Weights of a small GPT-style language model, trained from scratch on English Wikipedia.
Architecture: RMSNorm before each block, untied embeddings.
Each number is 128 + 24 x the weight over its row's rms, rounded and kept within 0 to 255. Layers, rows and columns count from 0. Numbers have three digits each. The size before them is the row's rms in percent of the matrix's.

# up: layer 2 MLP up, 704x256, rms 0.126, rows 696-703, columns 0-63
# down: layer 2 MLP down (transposed), 704x256, rms 0.109, rows 696-703, columns 0-63
# gate: layer 2 MLP gate, 704x256, rms 0.128, rows 697-703, columns 0-63
up696 108:124138153129157174128101133080132097125121141081131122086172140159123132201108140085069083097102131087134124114104093149148137146126159132138138109153137138149121119091148122145120128159131136
down696 101:150105169141162093127081125159178132131126110155187102089123140138165145160149131134130130102146089160105095115130138110124113156138142135137130118145098118093165161137136176114097121162110111
gate697 098:114107099137135123092110168111112123087159101111106132123079152123124141121132150137141067113131120145146119142081141144111145156130096113120134155096136114129152179105120134129096113122120138
up697 100:095143123114167120124131128138085121139156143146108095135097113147137135138058106084098127159113156132094164154102156121134151198145112126119094119089105119148138146132159151139154148110163149
down697 105:103129150163112143123117102131092071119136131190109163152133137140130152137138101121127133154088114157109127132127163130147123119142091119139150139076103171137132149142135170161145152095098099
gate698 100:070187102123159145091097123104123131091136099167139165144131170138120143146115164147097167150158143114145082165183130129108121121164166123096148107124158112177104135099124114139139098161089144
up698 099:150113128148135163195122086110130122105114086105175103148095132125128154134134136100093120125122114125105148132138113169112170114139158112157102123121125139111193126151101165136109137106172149
down698 105:105126176128115138157165113125126125125127091123120089143130151113112116132158102105133084133158094122086157124144114150095148092089141117120128125132097157108159168164102138106077116117151157
gate699 094:132110112129108129146117104161136170155111156147157141146127113114120143136156141118153111117134131152144112109107097141151124179129135161071137108143119164143125123119130141146105099128101124
up699 097:121152124123133119149142148148131192124173092139174119144125149124103143074100115123143150150108105152070104139112163131181130130121146108129140137108111144106191128138143132099141130138130105
down699 095:116126123113164147174141143120142154104147111095107103113145148140136142106123127133146122130114134124087159157096154149121112135112134138166105178131102164116147161187119145132121116157129133
gate700 087:136097156127140103152137088123120111152119114134147125126169157157125110187133099129123144125136106146115151133123096098132132103105124112171137118142172120145101116120142133140112164137171118
up700 087:142128131098132138111138122104132134131106159131107171142138138126178123121114123102102144167149123091088127100110132092105145141135124114101133160146106132138127124146127118110144124118126082
down700 088:183153120122128125149206169092173136159126138103143120098162124066148165097111106122161144090139193103139167086119153119145147149178162125130116140134111128156143133091125138071164139117150171
gate701 102:137105183134138137129131136152135121142113188153158135179141122103146141180142162137134207125139147170142087170120132116174118135132109143125121169131143133093126109116102142103129101139106101
up701 102:130145103127139189156111160080116118120157132083118092121119105125081131103105096144122081141127110086112189111097114153101175140146111097155125119146099079130161119174151114133094132141109134
down701 100:116155075119107121147095144077129142128148114104096112085117145141109139133117094117134104113133130106110158092148072123089148148107130125138113157148112117119153151141162115168090134164110128
gate702 103:144112142145134153116071148112143105135128106159160124111096139134119159143121131152110138106178143104133154146114134157123127143169114145138124135121111126081153097171103100143130150153163085
up702 101:141142128121142125133166135118101136139117099123100133117148123131156135140149164151163114083101132140084092108147137138160144127094109125175117130129173148128093093101194108094144085151086165
down702 107:052150142157120129121118108111141122087101148089125103160149102085074099146107090108129125159144137135114127096147106110076133099151145112160148114114138115131119174135094123161113137126121096
gate703 089:141124145072137166146107149109151082090121140113118140071148133143092154138147110121125137143133116146127133173101133107085124136164123113110141150122105125141143132107102182142147123126087078
up703 095:075130154099160140138153136143144108110108098100095160137142123135102088129158131148094152115103133100134095105174137071099136138110137104133101170124123154127094113093130165135146146094117135
down703 095:072111189087173134141116128154125096130127125126117120118126175146105134126178117166102103121103091121125111112124157119167124127097102140159133104128120122107134123110125145117135094078075097